From a checkpoint of a small transformer trained on Wikipedia.
Architecture: LayerNorm before each block, biases, ALiBi.
Training: a variant of Muon for these matrices, 138M tokens.
Each number is 500 + 25 x the weight over its row's rms, rounded and kept within 0 to 999. Layers, rows and columns count from 0. Numbers have three digits each. The size before them is the row's rms in percent of the matrix's.

# gate: layer 4 MLP gate, 128x64, rms 0.188, rows 69-127, columns 0-63
# up: layer 4 MLP up, 128x64, rms 0.202, rows 69-127, columns 0-63
# down: layer 4 MLP down (transposed), 128x64, rms 0.153, rows 69-127, columns 0-63
gate69 117:516500531505495513470479553495473537546456482489485502511468488494528488538530495507469502479527506482514499506536506469444522504523512493452539515534458542475501526498492495556508500512494503
up69 097:468488463483482530478525527483508530470513482530446479529487494471475523497506481482450478494481514514434509522529517477485509525480535504469525499502527563514464526521486521507499522501493481
down69 107:496521481494486517507511493506535501490465544448481471481487535491471560480524524447482512461503501515509483467512517493487469486443516474532523528531526517482503555504478481493517519486489497
gate70 105:544534502527533506496537496516455490472479505478481523520529504478510505500511470509482500501478513491522469474489510460435554538496492537514515541499500484509479534464468538489492496524466471
up70 087:501449504465545453485504508506544502534529517459461511514547518460470508544468521500487494504473506516481460501519476478480494505497510539474489532517501523472492469539509535490474492521497515
down70 089:518499497470533547505541458512518551495529501499480537535483520458563549498492494503496477455489492501515446460510497499481502505479499515516493516506501490489484506482490540498516462498527544
gate71 084:533493470478483505477477524474506540521486494476452555515510461501536501504481469452464497499499462484505520477488529517485490501538483524485485464533508498474531474482484524477508555469471519
up71 127:471530504455509460520510501488507524470489545485532513457526475516497499500494538543545450490511483511462491541526526484479489434501493449518515534510520483483489491477504500504476488491494507
down71 122:487530482498473487502510496542507501508476484492519505485524446527548519465505502514534478534504517485470442502505535478496468447527501521524488519525465449488507487487520508505501484509492569
gate72 086:491515482514501507476528510516493500481500486516468506494542526478532529451467515500506470510466488470481550469477505455503491551496535496486497508511470514473526488509458530522512506502434553
up72 107:517492479501451487509490525549452503534503495531504462498477529467508449455506513493458504494486507494516488509524532499508499540459505465518533489528487565529516488500498454519499496530488502
down72 101:510499561525469484501517508468498524485480508503457509500449522506482492559529489523502471456506493523508499504523465481499468481478489477539518447554485475496491521535490483533467520493498492
gate73 103:518496510524519538514484516483480471483442509475532554513458493515509512515477482500538507497549496524505480523514475522527548489510513481472506448504489457483515491469473471538501471462496491
up73 096:529519533500520514511489519507484479498491549457516459520520475487467496482477456463530471526554515473506489501506533510474527512457507528477507518515497551475515499511497510539507532457466483
down73 100:485545532490493521528473496449552535502486529497457494499531514531493490492507518481523497477472471519528510503530492548504526498523468490484513489516493540480478441488480462515517464465477489
gate74 078:525513525508495487517498536510446500515568485486484484526458464526465509488495476490499485522541516538510502473496523477516499487518502515494497469454467514503544512507489519550546531532475491
up74 131:506518509484508436510524505509485516505471495475495504498494450552494525456524527536496459531509519487511513479502503489474465495471518502502493549474479528494463505506511503505565494474549537
down74 119:488541480510533490514509492529542513496474489478440497466529499529504535502539496535501484468478554508513473485520526504547513507499436471542477495512515492496491459492523496502507497482479540
gate75 096:503449499502470584472521507490563493470514477521491495509495532485488482541513522471457528501487491536443506506499466495506532493498503505524493510512495503474505536531523504496510517540471492
up75 119:480512520434506523499484506494461504499507512509505491511532495519493527478555502529535516534489475471475522448520532529499439526518496540489510512534499514498545485457492525499487473470500513
down75 126:464455508494518498481464527474502498481528504496512537485478488546483508502492512461513526505535487475445521505540535504521463515493527516540532532542469523503489485490513483475472472515470456
gate76 084:526511483495496543509516471490450476475518552507473457495498489487471443501470515451536515523492524480453479492500472534499483489506507494514476481488505479504482513516509523464437511499536514
up76 085:530508453505508568483465529498482476509510490507487466488469497527526510529461497478498520500512487516465487530515478496488536492477515464540484451519491515504462479529460517537491476459473503
down76 072:486516511498479503476480526470440479506516521538494482521478487477470472522499491439508464494513531470480467510489532520517460474509503500509476473578470502521522483498485512537473506528505499
gate77 111:534514465491510496497452500503486491512532461504521490481449461515493520537492470543534484481480541500472495508529520470455506500522547545497478464499470516496473502492475456516520493491483532
up77 112:452528487488530511496482513501510472504501497545477514469543528484475506510505520455492457476539465454501516494476501524525489510506522526481527511516492470473522472522510490499464504447465555
down77 098:484450487505500472522458507510469457514494487486472499496538525504543524464513523502515463494549509497513496531491481509491502509556545560508521536542508499501497509469470520495490501455507484
gate78 095:521487513504538517468518513433516513524494488495488477458520516453524441500509502530497505476489470492520502500462491513459499547530544506516502506561502486509510517487532518466525523497499472
up78 118:459553454499479512471529492457511518535511481487496506489515476474497562503475455488510508495517477485527517482477522532506488483493509514469543458517477494530501470513484532510539537538499505
down78 127:507517505487484508523533495477492526514508447483509516500530545490452535526479475517555488481481514496516505471487473455492481476496505481502489507542450535540537502468497501447539499490511504
gate79 087:456535485480513480533512470499524546478521508554472500487527516459494447472484517499523480480504445530472499518489475478510514451524533479524518527494497537485486523529486489502478487529486506
up79 092:511492487539482462539527511518550453500458492472498501478498465520460516530511513527548486501524512520527494499508490496531467500509468458502511516519497524558490477473457540518515477502482515
down79 092:503513500471514475507456456503490528474521493535505508505490534475510458445514483494502496505496490537457488522494453490468476487507564522531481503561476524481505498547516489505490523519477492
gate80 116:520476507506521485477470525458518514527479539484486483529469508451504491519511512441478494481480489486505499523458508447491540478473487539489528510540522533499484511473460474510479479464470506
up80 128:517513518481496517477496483511426511532508507508506452487553551455506485482485492495495514475472471510552510498517483526468503522511531473526525492520460541501504524509520463504477467484524496
down80 128:509476515522534479511500518526515428563528461506482485489479531523491528492495481491460488467506524501528471495527467483491518471507494486499561489525461514476510500491481509537478485475537516
gate81 105:500495496497496499468504508534513511456513481514540493455518486538483465515477494516515506461524520578506436498488486454498520538507502495507503522500489490526481518497504482522498472523431496
up81 093:514489470479518496497525489523494465492503481521500448513469512507508507499521533494488462534480476412537489498498511552505478505510498466451494527486489529509518500537485522548478470526494503
down81 089:544478535502495496540474437507489453524505468474517489542496529512515497497497502467505463488514454491533507503486496513452508506521488514499485505495499511472568514476478537493531477464472516
gate82 095:472493541490486505494529536522516547493481532551487500504559461503486443490475470488518528542510474481502475498470529489485512503503508510515541516480495485497515482516484456539489493538537512
up82 100:539482523507486514475546521438500533540500505477535524489488492486502514469475504530488514513488475481532557473463488468499496517516506490509460499504515515543538514520530496473526514555492518
down82 092:540481522506507459564467477510499492519561478483502480475524546514491508556534495482514493484492484503479513493511478482495481459494499485533532512556527499475475523469500498514479504480466520
gate83 101:497508503490553492508498522491488527512509527471502463574474494511446495492513501506538441499456531478464471501469501508511494459505518545518500518481491467522511490497485502478548501477508477
up83 085:499510477514489483511534519500542436510459500480524496484451507488516501503524536549485502441505445518508552473521509510497529485479514480531523508487439519518509502524514519499493505492488486
down83 087:461463548469501469516474480506478522497541510446464481505495537497528485458486503527494512513473511484536490485547466471527494525500525509527471525492544480471492521514509515487536508467502523
gate84 121:480488486513479543523461517490507548488584478534488466517499511490516472516460538465462520507488509512490522544471497522495518534477493510502521540534526503512504505492482522494481482494485460
up84 119:478489490511466524488525490497501507498500505476500502528516502498522506513534497518476540547483488507473510467537515522446449576552523497499466491513481517474532535493500486451517528481498485
down84 116:463451553523508490478477522540513482485505486464499503487499479539475492494508483499535482479525497506499533467508507470548511473531531529538520498455522517477505527496527508523522489446513541
gate85 094:551497467526542439506510462464530519497488515469497481521484483501486512476483538508500520469489489465484522512524470455475520492467524492530515499529456496512494542455503531515480495481497473
up85 098:492493508480473484471498482496530520519480503487512509537555509487536465500505443493533496497490475502496486482508537503514545508505548538499536548542516525525517518488513533468498534527525456
down85 087:526485510507476504465525462459502505476510527539536501502482481521522455480518455463510468512489467498493557500540525494499522509523480512475501510541512493555477503518496520458483491534504460
gate86 086:502491506539496524525525504502490511539523487507526527485458573478520524509509498493482547506470506474506512519500484470537552536527513514549490525452547469483495490508502487525513471506495517
up86 099:521472522495531469501455512530484452509517532509500495500489489477526452498464538518495500532457563476535502514524543494457532504484487492466484551501483515527494468496473513508506505499489514
down86 099:502497479501502507492528484521514512539494471501485505480527506523516543528506498491507487513514502532437444476452470480520449524519509466532518451472509497464467491489543512476531494534502481
gate87 085:502505530563486487496506535472540485487494485473491550461503525512509517464493534481511483504547502494521463463485509510494511552497485534475495524535516522487483493514495490546435506490518481
up87 101:532500501517506504516474501451488511506484472496508526527481500422500511479476508549512505497465461449520492498546477493522513478476467461481481509482541520510504523469476513491501555515479508
down87 098:499510471482458469491532503467492500507534503518491502503462507484523489525507491528549546534506497477492459513518492510558504518508456526523494522450505528480452473481489502464511479549522514
gate88 135:527503508511470481551507500533473470436484470516493501501463497530512504506479444523477470516486537523457498513485505508492499531534501480531501507515505521450535479535523524477529486460487493
up88 104:495486501546536479530493493515505490497547526569516485483503504448514499509485506498486489474513502494503503465493548469470480490536495461522487493472491528486501490533542494463489573483490510
down88 103:509511500483518507522481516488494523492470494494493516512513537472534503512486542492516505498491460505520468546528485463536502491475481535498515514473442507509468523484495438516477545501545441
gate89 076:479498518461511491512529464493532502472524508449480506520511502462484480540464494463503500481507480521524538457512499542478499497523506507507507524449468522513521521539515530516496504451452465
up89 071:491493470457509488507529514535498485512543526542529534512533504520497442520533505561460520528493487480503477523473533505491503520488497453490508492479511479562473488535476488517492501498510519
down89 080:479522489489495501462493521485515529522484501494510512501526486457493463498483441474503485491501510513522475508483521481587495570488528531481522528470481470473517507492512536476492480511469511
gate90 093:464516539465524450497520477510515528523450512496512527507510514439534498556469532490485505500522500519493490487497522491514492541471468512557484499528486504540521511496514507488542516501501532
up90 099:514474518482501498457452476478492496515494533533523488505526490479538512530439521459476543531525475491501491547501531497497511460495507479523516497510482492499481454481456487514544483502526531
down90 100:524491467522529454553484462493468496460498494506498493522535485493510507475524494533483563479475470486551541487489513495474519493497500515503523461476488526481493523497490522476502496527491564
gate91 084:477487490521478520552518541478471490504541468536504511527504478482489506491483479456425521485501499488509523484475535483533478549468492551533526484462500529508521500493530499500504486484495507
up91 096:535589505488514478530496506536443478488481495522516494502475485526498463493511533522493505496474501474463526496517494471534474521498491488502512474497497472514448508510524538516467499450489511
down91 097:478446468467521478461527510524478527485508531510514493519506462510573530483524486502524499511478509534455481516494510477475511501512474507528509441473543486504520494486528502496539500483526492
gate92 110:511480501515470483578479510491478493487501497517492556529459542552499458498530471500512488465488510496519497534455485516498518491497471466508519518529543518474494497506517488474514532490485463
up92 104:516493477530474515488512539474516470465518484528461513493502483443510511502511465504468489496470461504535514485477522513505523481502482526463500502483527525512537486518501547511529534528427477
down92 101:470497538490478496501497488477532491527508519462517509463523501475467464513522452522455518551489495505555490516506533496494514487477518468484492553479507459516496465480508501479489464543534504
gate93 075:507542494506517492492460478513487467534533507490501530441482487547486501475503520501520490501512512453509488477495510462522570463496453496502505456516482494519463518485518518516488453525522495
up93 082:563510486459492493490495487509454498501487518488480491504483513510501501469553479511523482514508521493514494460457517446506468505461483504485530508493492550530475491528460459495521503466539536
down93 078:492491503540496475505544519467477507511501456502542514557501494539477499475490497507495506436463468513509533514527526560481520489510498497490449529489531472528514506477523484494476517507490480
gate94 107:472489478510500465529510512507525461485487533503482524478513536471521493543478535486465473445491482513483510530533470471536512498511489474516556517529499472486529466503502453498491485519525538
up94 085:493517450484510527476511525481466549476513503527505532471542561503445515496492499484517537511465505501528504521516486491508466528508519492507491471472489503536521544497524463483540461488504514
down94 094:446525480519468527479533501497480553510507463520525525509494458501489508481502495521522492485493544491487498506538509521501532508487526478497467503452497512505435526532525461461497471474523477
gate95 089:491467531501505480475503554542506489517488532457513553505501495486475525508482500471509484526536491465477520492503533496480464450534512446495537510479513514504529476519471480518540483519496468
up95 085:502499506468524479495528507476472496511501481517522467548510471498502490490521474492507477554460559525457508496505460464483494529530505524492437473507468501515521494484541501476470499456509500
down95 085:492516499485491506505525479476470508488561479418460446464512511506486518512534503481514511481455482524543494473492497537486502542491505511510489489494537516491525483499543469497524484509484525
gate96 103:514477463501520494505507578512502490477533480543499483474505506494509513498470495493442518524481530525464505537486498464459526525468492543514491549487491514480503516526451505496520502495464489
up96 119:532498468524487544529528487514506529507475508518473541466513500527512481511495477524541522509502526527519461491487469525473511490498504480463486514444535513492510551522474448491549474502484504
down96 110:536500518477490475461511513512514507478484515472458491495480499458446499508503501491478474534511518506575527470547531491511529497502519487511475530537496487489473512457499529511456490515487542
gate97 097:496535531460545499521488525534526471511494476498519494530492446487488476548479491482494508526573509459497467478486507503502504501523470548502484494518505466526500498513444513499489524496497465
up97 097:532518489530516466505567523509506474465484479542461466543488502491484470486508491512504510482465539497476510501497498523504521480482525499447515513517518457512512442506525502491542510468471486
down97 104:518501482523466494519506526470470499493504467482449482495478559489484504538520489519522541454509507506502475528496529535497506483465519486499520485557507475543490440492511504510520487505546473
gate98 099:504514463468511487502504536474504523504523503530511506492471466513516490525482530487535500548447497473515504538493495502497504475512565510542477473448484463519504532517485529503523481497445486
up98 119:483503526525507542488509471521499480485541510520520518509529548504480491545483511521463549487502520502513541511503504540450522468482498528502527461477505500462515474532491466524477467480542493
down98 108:471518501507497477512486461501473454500524474491458489494524520509486472495516500474487524467496512493479511524475456481515492513483473430547523504546516555533512495497552480506461487481485510
gate99 089:502455536459474463490509486494555521511494459462501492512491543530525487482488470542496528528522476508502473497460478523458444499497520479495476535497473480515472523534479515514513497499516507
up99 098:432477543495464540518520474499535521511482500525529465526474460468520519484497527513518502506498485507507556482491500488510499500541474457522536543499527516492489497476483456514513485531505516
down99 098:495462512513465509501510461529498485513504427478475491515496543489513497477532511461510513509457509521482476475484536486518536530503554515504533498526515545507503477498511458488479509485552489
gate100 109:517519488514505466474541494487524543490514469511522501527459477494530533507467529499467492497479496503500468467496486481492511486532480521530460534509486503484474505476534521489515498464413468
up100 089:469527480488473505503514491501490481512497518504477507477553514519493495485504468425500552525512472492493506529498514567487467534516458513535517496495495518463475513541484460490507521524473521
down100 101:487527484465501481525489508504477510523541481517488507441535486484485475516464476505518528515503586515498519555480487524508489475492513533490496517457513485497481551504507477517482487536521487
gate101 090:533517489487508520456518518503497517519497531524490522497495473512505476514507474491468509497464447439503467498491542469441485485484546539488495495510510502475499514499541450466506496497516550
up101 091:483528487468508519506520500500492572492516509497488525502496476512504442518506535488512513496481459490549472514513491511539490499514519541488482437533489450503498552536502514499476526497485475
down101 093:498517527484498518540530535517479519499528505489478501448495553507488523465464502489487494484437507515481463446519468445477493481490515487527513544487515488477480510501510496511516464517503460
gate102 093:466501491517508528543509528485502493493524508533484516492550515537497501527477483495545490487496494530508445513483463561511493455481534472505504471540513456476478511526495532532502513511464509
up102 135:482487557502449529526496476442462481515501504484497463504471492493537504530488522512475485461435518494522518498516505524479493515477523506501483491496457565494496523508499484520505497474464482
down102 124:470493496479494504479524473507513512546495491452461503488503514539468524456497530495467523489499465535482513532532500499504507494484455567461498490474477555504507510515532494510510541507524472
gate103 090:487458543532482483513501509497467484489519504511489477498489495517514472542549524460518508493522461461455515485452500486482498518469505482499511551543495533469482479518531484509497461524500544
up103 122:500518497475500517520498525511497517502503477528493487499526445524546498529489491493506486451524441512452504511471500505542517501559523490468499512464492543553520521463475493494486533497507519
down103 128:531462500479486557501523530471515515466506462561472503517492486484528524494487523541517496487502494519474503498504526512507507483521495526498494511457523512540545485506497430473500474490545521
gate104 107:502511525510456489531536514482495504496501489515517502533513496524499480481537542488468517539521493463437555455467518443497511509496516510510505497511506495507507470471534478522458497466533520
up104 097:450540508546485466512492506536491479495480511505525486520496513522521494518524503500489528471525489492472499494530493527466516508478487490532479501500487473446484430443479517468494547505476528
down104 104:540490527531520471480536531531489480485519480491489507531484481489507449525496508507477486506467472485541495432485450486493479487467499474529476476494545518524517480480518520500524537504466520
gate105 118:527462470500487510484476467458511469494525460451502488500483513461532495508457484497475523478494521535520555504468489486443516480493529520526481509512484537528524540517488482518513497465514495
up105 096:508553504455514518491522487550498498460525462534497513478504487473478525489451462485486512501529513508462473569517515510478528528479500501485446477544514506491491488519501486490497530481500498
down105 094:500524533502510498508503530522466494496547477494440501487495523476503575554477496481533481486502519487450520534440520513476465511509550513502498474503482492509504514502515504499510531480492488
gate106 102:510512513497471492557522517510533483474504463467452472562507491500514476474509502498508478505515480446481511450482480544515506468526506509497491529537473502535502514483494525458472518525497474
up106 104:506453512499505510487532491494482553502488500472542505507512487497451482536473472488513524509521508522525482499494521531443497489524491472530506483505538448434474501501516524523505464478539499
down106 109:500472543518504509505487529500496546515508488470525535500485482497468484525544475478493551510502482520514504504490561497481459509505498472561503499508569490471531476486502520514509511454512518
gate107 140:480534511491483531555485500518474509460545481538501482511540463501454442515465498494471490471503519494489490488460510499546494475490506540509514478502493488499470540497508531554513498487511512
up107 097:511514491461506509495487485498480513489515516507506495491515559460515522526538499516465534498440437475487463486548499479499546518506475527468505467497493530505530458508514491503494497476469532
down107 099:497489476510496525481540492472503505474520501495486520486498518538511493498499473469520517516501469494418519457528520499465516510503467462514510514513495496489469514456561482499459449488534483
gate108 106:513524506424476513514495501496525501514518463497525506475443495521492516432479519501531492510477478527515507514479476508490545453515478519501505504528553497504491504495483487520553460484498488
up108 095:513474522441499467539494494543517443476493504521488492491477492489490500472426533497505472506512540468486506490500507499528533481540560496503483493517476496493506480528529510495477473486468514
down108 098:462519496524491506494433464483497495482569463510507511524479492501523471491502492506499553511487487502490489521480501512487481457517481472521492526455502501491572526477508491509507456497526468
gate109 113:527493504506521500510492513515459499502498534476519496508548525461468482480474478517528536520519486480506491477514469534481455461487498455546495552493466508470546513514486502549509477478487528
up109 101:486506505503435476512554512493495493499510511518512528506484528536465546510523524510501484487499505482469500521508479480513465540489472468457543511491500556500501512482508548491510538536477542
down109 095:474470475491467446475513502480488482500545489494544479505500527524493508505511498460518536498483494504515498525506528503537503478509430498442505532471479523464519515521548491511498510515456516
gate110 100:496487525521524550497497505477502485525504496542512460514509508485516501528481494549490485516494531466464501470469501492437496526457516508454548514504483471482494496538485446524532515492532493
up110 094:481458476499506538485490549506474539538507521525522510496465479488532515551466512507475509517531473521472483503506472467511536484475518531480513494477494562507512534474493481477534506518527475
down110 093:458501510491507464494488476514520501447506470496486522467506500530444475530577519490506469498521486518553511490507482493557493521491527494555525486520502529504503490488506525486475516497475505
gate111 099:459518537513530511517443506497543470508502519450545464520489522499509501511475493488525511485507488524508484451512457495486523549504491493516493527527533459504445512483492536526477506494489518
up111 101:462498511496480485513482474499517511555506481493495521502488520483561495490491534504490489487483512458499546481499521488482443511506507446496527538520505506482443552470493549507483467479504507
down111 105:464530482534477475536480510504504543552464513492487485505446516477501489491521504517528509473459517482534462493502513469458481507518449489490524544520510488555479490492529512514486511523492481
gate112 108:517557502485511472528515515525510505481494481489529496482492466551480477454515467548560480454525480517473503498483488534482510476517473486485476488543490534506496528461497498480533501470490506
up112 086:514464491541492495489506487454484500482557494489508542476500502504473465509504518525496502470501492536474483546471495503482455494536501494503491539486482450482494521576486525453496499522496496
down112 087:517498505507489493452505439467498542485501489563513524530519475532526485538481518517499495518491501526504485492514494474490462499508503496538433495524459498482490492502527517466517556481518484
gate113 100:481515525479534510518514506519490489429518502454494525502474485502490450439467542506535469496491497482477473516550476472468534492491504501523470493493513519489473530475515472514504467512483490
up113 092:484532443473488508519560515506519495475510505546443531461550507517492501493539517531470494506467532516494473484496460501501493508510455509464528476521524506504496535497480531500474482499501491
down113 091:510511508532471493526476465477488483437554520476479502487498477467512470531519458453511495496487488475495464496538530499541477499519500559515529491450535482499485520489526501499513511497489495
gate114 110:543519529522472538536563467487488485491461510478473496491508471477530504478502513463526514478546485509447505533503506486508520520537534489532476505515515528475541486509489486509530528475517510
up114 093:488518465477489495496485518490501504519524501475501509515542503513477566518470538485483521515460490513478444454547513504507489514530531480522490544495481524490499493483520574490484495502459504
down114 098:467436494496530511575488497475489505556538491489504456488503500502505481510461512508480500495462527502480513559506472488485527499514474499495487515487491473464508498518464518478507482497452529
gate115 108:461511471481500517478505484483515508486528497468499555502512485507498541565467517513504484508520455536528465544536482503495447497523500500534494489502490476513509464515489507525513546506542470
up115 082:516516491522494526501478540509478498493460439502494503501498488501555543543525527482468501467496490533507490472536507496476489521471521507486481522458453503511447493499539521530488514476484462
down115 091:491493494478489505528455450470511515477501506510529500513528483477529530551463452522513468540523488507513470508496485534478438487483530481537512518458504478506505475486522470506462502505528508
gate116 089:462502518500519500516525504499531535468503535522461548504488503444468468503478533485511467506502511472495492512528543498499491490478467484526536530490535502441470496537500466532497468501531496
up116 080:497470531506514514477460491492478518544527526474509488511438504502482509509459473499530520545500495498496529502437524491521508445473517522516524481496490521472513496465498478542481482485470539
down116 096:528514488492487467495496523530473525501493496451514498509504481483567483496536515443498474503470537475541528485538437540494499524503483517510478512489487494459481507518508475498498539485533485
gate117 105:466488546487509490509505523452536500496500474518470522490525474501533489502427508507522505525515517477495513473438501473471498445491507537484517516504499465488528511522515476520551493523508478
up117 090:482519499515481528492463501469530490509494487477503546479435500523551520507536528488504487484521510476468482521461535460470481475508518525468487515497513503483470502504461484464533525446504505
down117 088:523508547473506510517487442516488506435488526508454498497503514526529501537475508478505490489518566489526494514454490512558488503509501498489538492516476485492472513483519491530501504515450526
gate118 081:497519542528509508528514479470529468498506505492454501523516481487546533520508489507526534492477475495467506505475459516492543493506530507451478492485525496516476458439478550492515527482530491
up118 082:530453510521483489496494489464524533504490475497437497477526476486514483517544492481485479527481514534513483490466522487498457524501479530468477490518515560513507504477459508547504521548488483
down118 093:453522510533493507506490492516542467543556460496492553491519500460518501508494492505518533521467520522508500507469518485513538506509552550473469529501534458507496496496491494494502495465487463
gate119 130:505520532483471483550526496460530510465486511518519487480460505513539478476534526495504538471508516509463507520508504518489488509481519460499520441528479519505476490484451520528475504448517532
up119 103:524490500500499522532491501520508528528481505470499523495479478498501527509515513507500427503452527515459473468478481504547473511511487480475451538504483550531511549523529485490481479500510538
down119 100:476476494520472515505514476498489545463492518501533494495474515537455473489521491513496461509508507455480484469494471537500509506502447500453525521551481565523454488482491488484497526483506493
gate120 108:524494507475485476502490480524504491451523482500509455510471497487478471537536497515514454461439518549471476494485494502467454503515510567484448476508509500503493490531494516488515501491476505
up120 095:551531477529529468521473525510492511523521457530495531525491484503473525539491508490518477475472499471461456540513510550551487540485478509510502499505498498476506540459482510486498501469478490
down120 090:508501483488518490504538525461465513490431543509468481468504518503490534504554510530471544476502493484500490483499483500495498507515530469486467497537485549465498490514442518537486492524495487
gate121 108:514490517517516490472479518505491463479519530508486486523455519470514515509501524519469511509466534493476444527502500477439486537498514515551495516478534517427511495527534477523499518501518517
up121 084:464472527512501532482475466451490432501487513489463491488464518481544503508490517503482505516491530503479534508507464451481530509510478522492519559540511539525509493485490463500518510481519484
down121 095:468548501494535524480498483468482465481522543512531512501486475482470491479497493508473492556479529473474483480507452497502463469487488518529493540484516496484505504486563486523510544534496532
gate122 092:468481498488511523464479530539452502473495499476498458538521508529485480529527453512507526494552510507497470503484496528462487497475504514485511531492495473476483531496439470530526545483515513
up122 085:509492518481520527492510494479467536470515460518506521474493455484435510519460501463449514554489460543494501477504528526540473478529489501481467492498500479504524483532518481496492516504480520
down122 102:506489527498509503552484535483524521486547496499510546477486461480497475477487512497490474530488494502461531465513484485526507480539498504511531500556531486509552457523542496487497479496449483
gate123 091:451487465515510484491496501464470493535547462500509530471499513532537469501472537486495505489525508458526502521488488474502510526494560481521547529486525504506449505474506509513506530502545482
up123 095:481459517489476507492488467465556477500502498500498465511536515482466482515506516544511515487469503526480463493471463534476475478496508476483479530556474481493491516513489485492456527489534443
down123 098:486465553492500504485483460476487482515570471499542505497531500514501498523494495505522497490521489482532539496458505487496497486467537453505553544547500496490509495450504499503515530479516475
gate124 077:486458512490511452511499520507476468528499526447512464505504500555531484472539513525500531517520490499511490497488503473497461556499519501475505557484485485517501513471482517510532471504479442
up124 089:545523532509496503544478441505501462484514530480489501491478510469492471489483493487505521483495464534524559484506535514496480463531452494508493490476485515467498504548478488503521523464497548
down124 084:471534510492484493518553555495485507523513465532518491473536497507493492460492480504481507452501480477538454537497528483531463532512531492480506526501498490501503542549499461510533484512506527
gate125 087:465502499494465519501498502501553484534502514536469499484498494525504535491535458504521530498509468475521501478457434520493546494471518514513475491539452483515464462509485484485538517508521499
up125 107:513476554485469475538522502480491525506491539459492478510479480480499460487481527462492541502510479523455440544509527512513482513529462533538498513487521492489520532513516482513500511541500501
down125 111:542480522477524496523502551487477526497509473485475499517524547446527493506475476470480504494513499488478469504461523494528475484526537522485504537429535503510555518486485513480494509486497499
gate126 107:538509462478490483498518493493463487469521520526457509496500515475546494458494510518535495509498432503531476502503467527429475509489510508527514498516530528510502527494496472507549520485513461
up126 100:492494502539455509547516513485483479494461510560494514466507506520484452464504487513480521527475544476465530490504478537489489455499472498534485515503492509499528507527470506445520499543496507
down126 098:489516503520511505490513496488522476488470490426494512454489511510498464509562473462515493520476536482535506485483550503472516462489456453513468464528492478499492516508500535493477510476519511
gate127 083:521500496505526482462515533444530487536469497464469512522475490493506478496528471541528524519517554505536505484489511470516526519508499545474500496486543479477463487483530530458481520495506474
up127 083:464488483524460515492493472488497505482522512502528495481544481497506531488492450489506548508544478562488496483463461533500545511505522514499436487480502472526533518477517478487511519517490523
down127 078:491542534526472515535500499535493543457499506515501493459524536494502484520505504457537526506473484501461492464487506523480439471509474496475547505533472496463494504470477528519513483529502503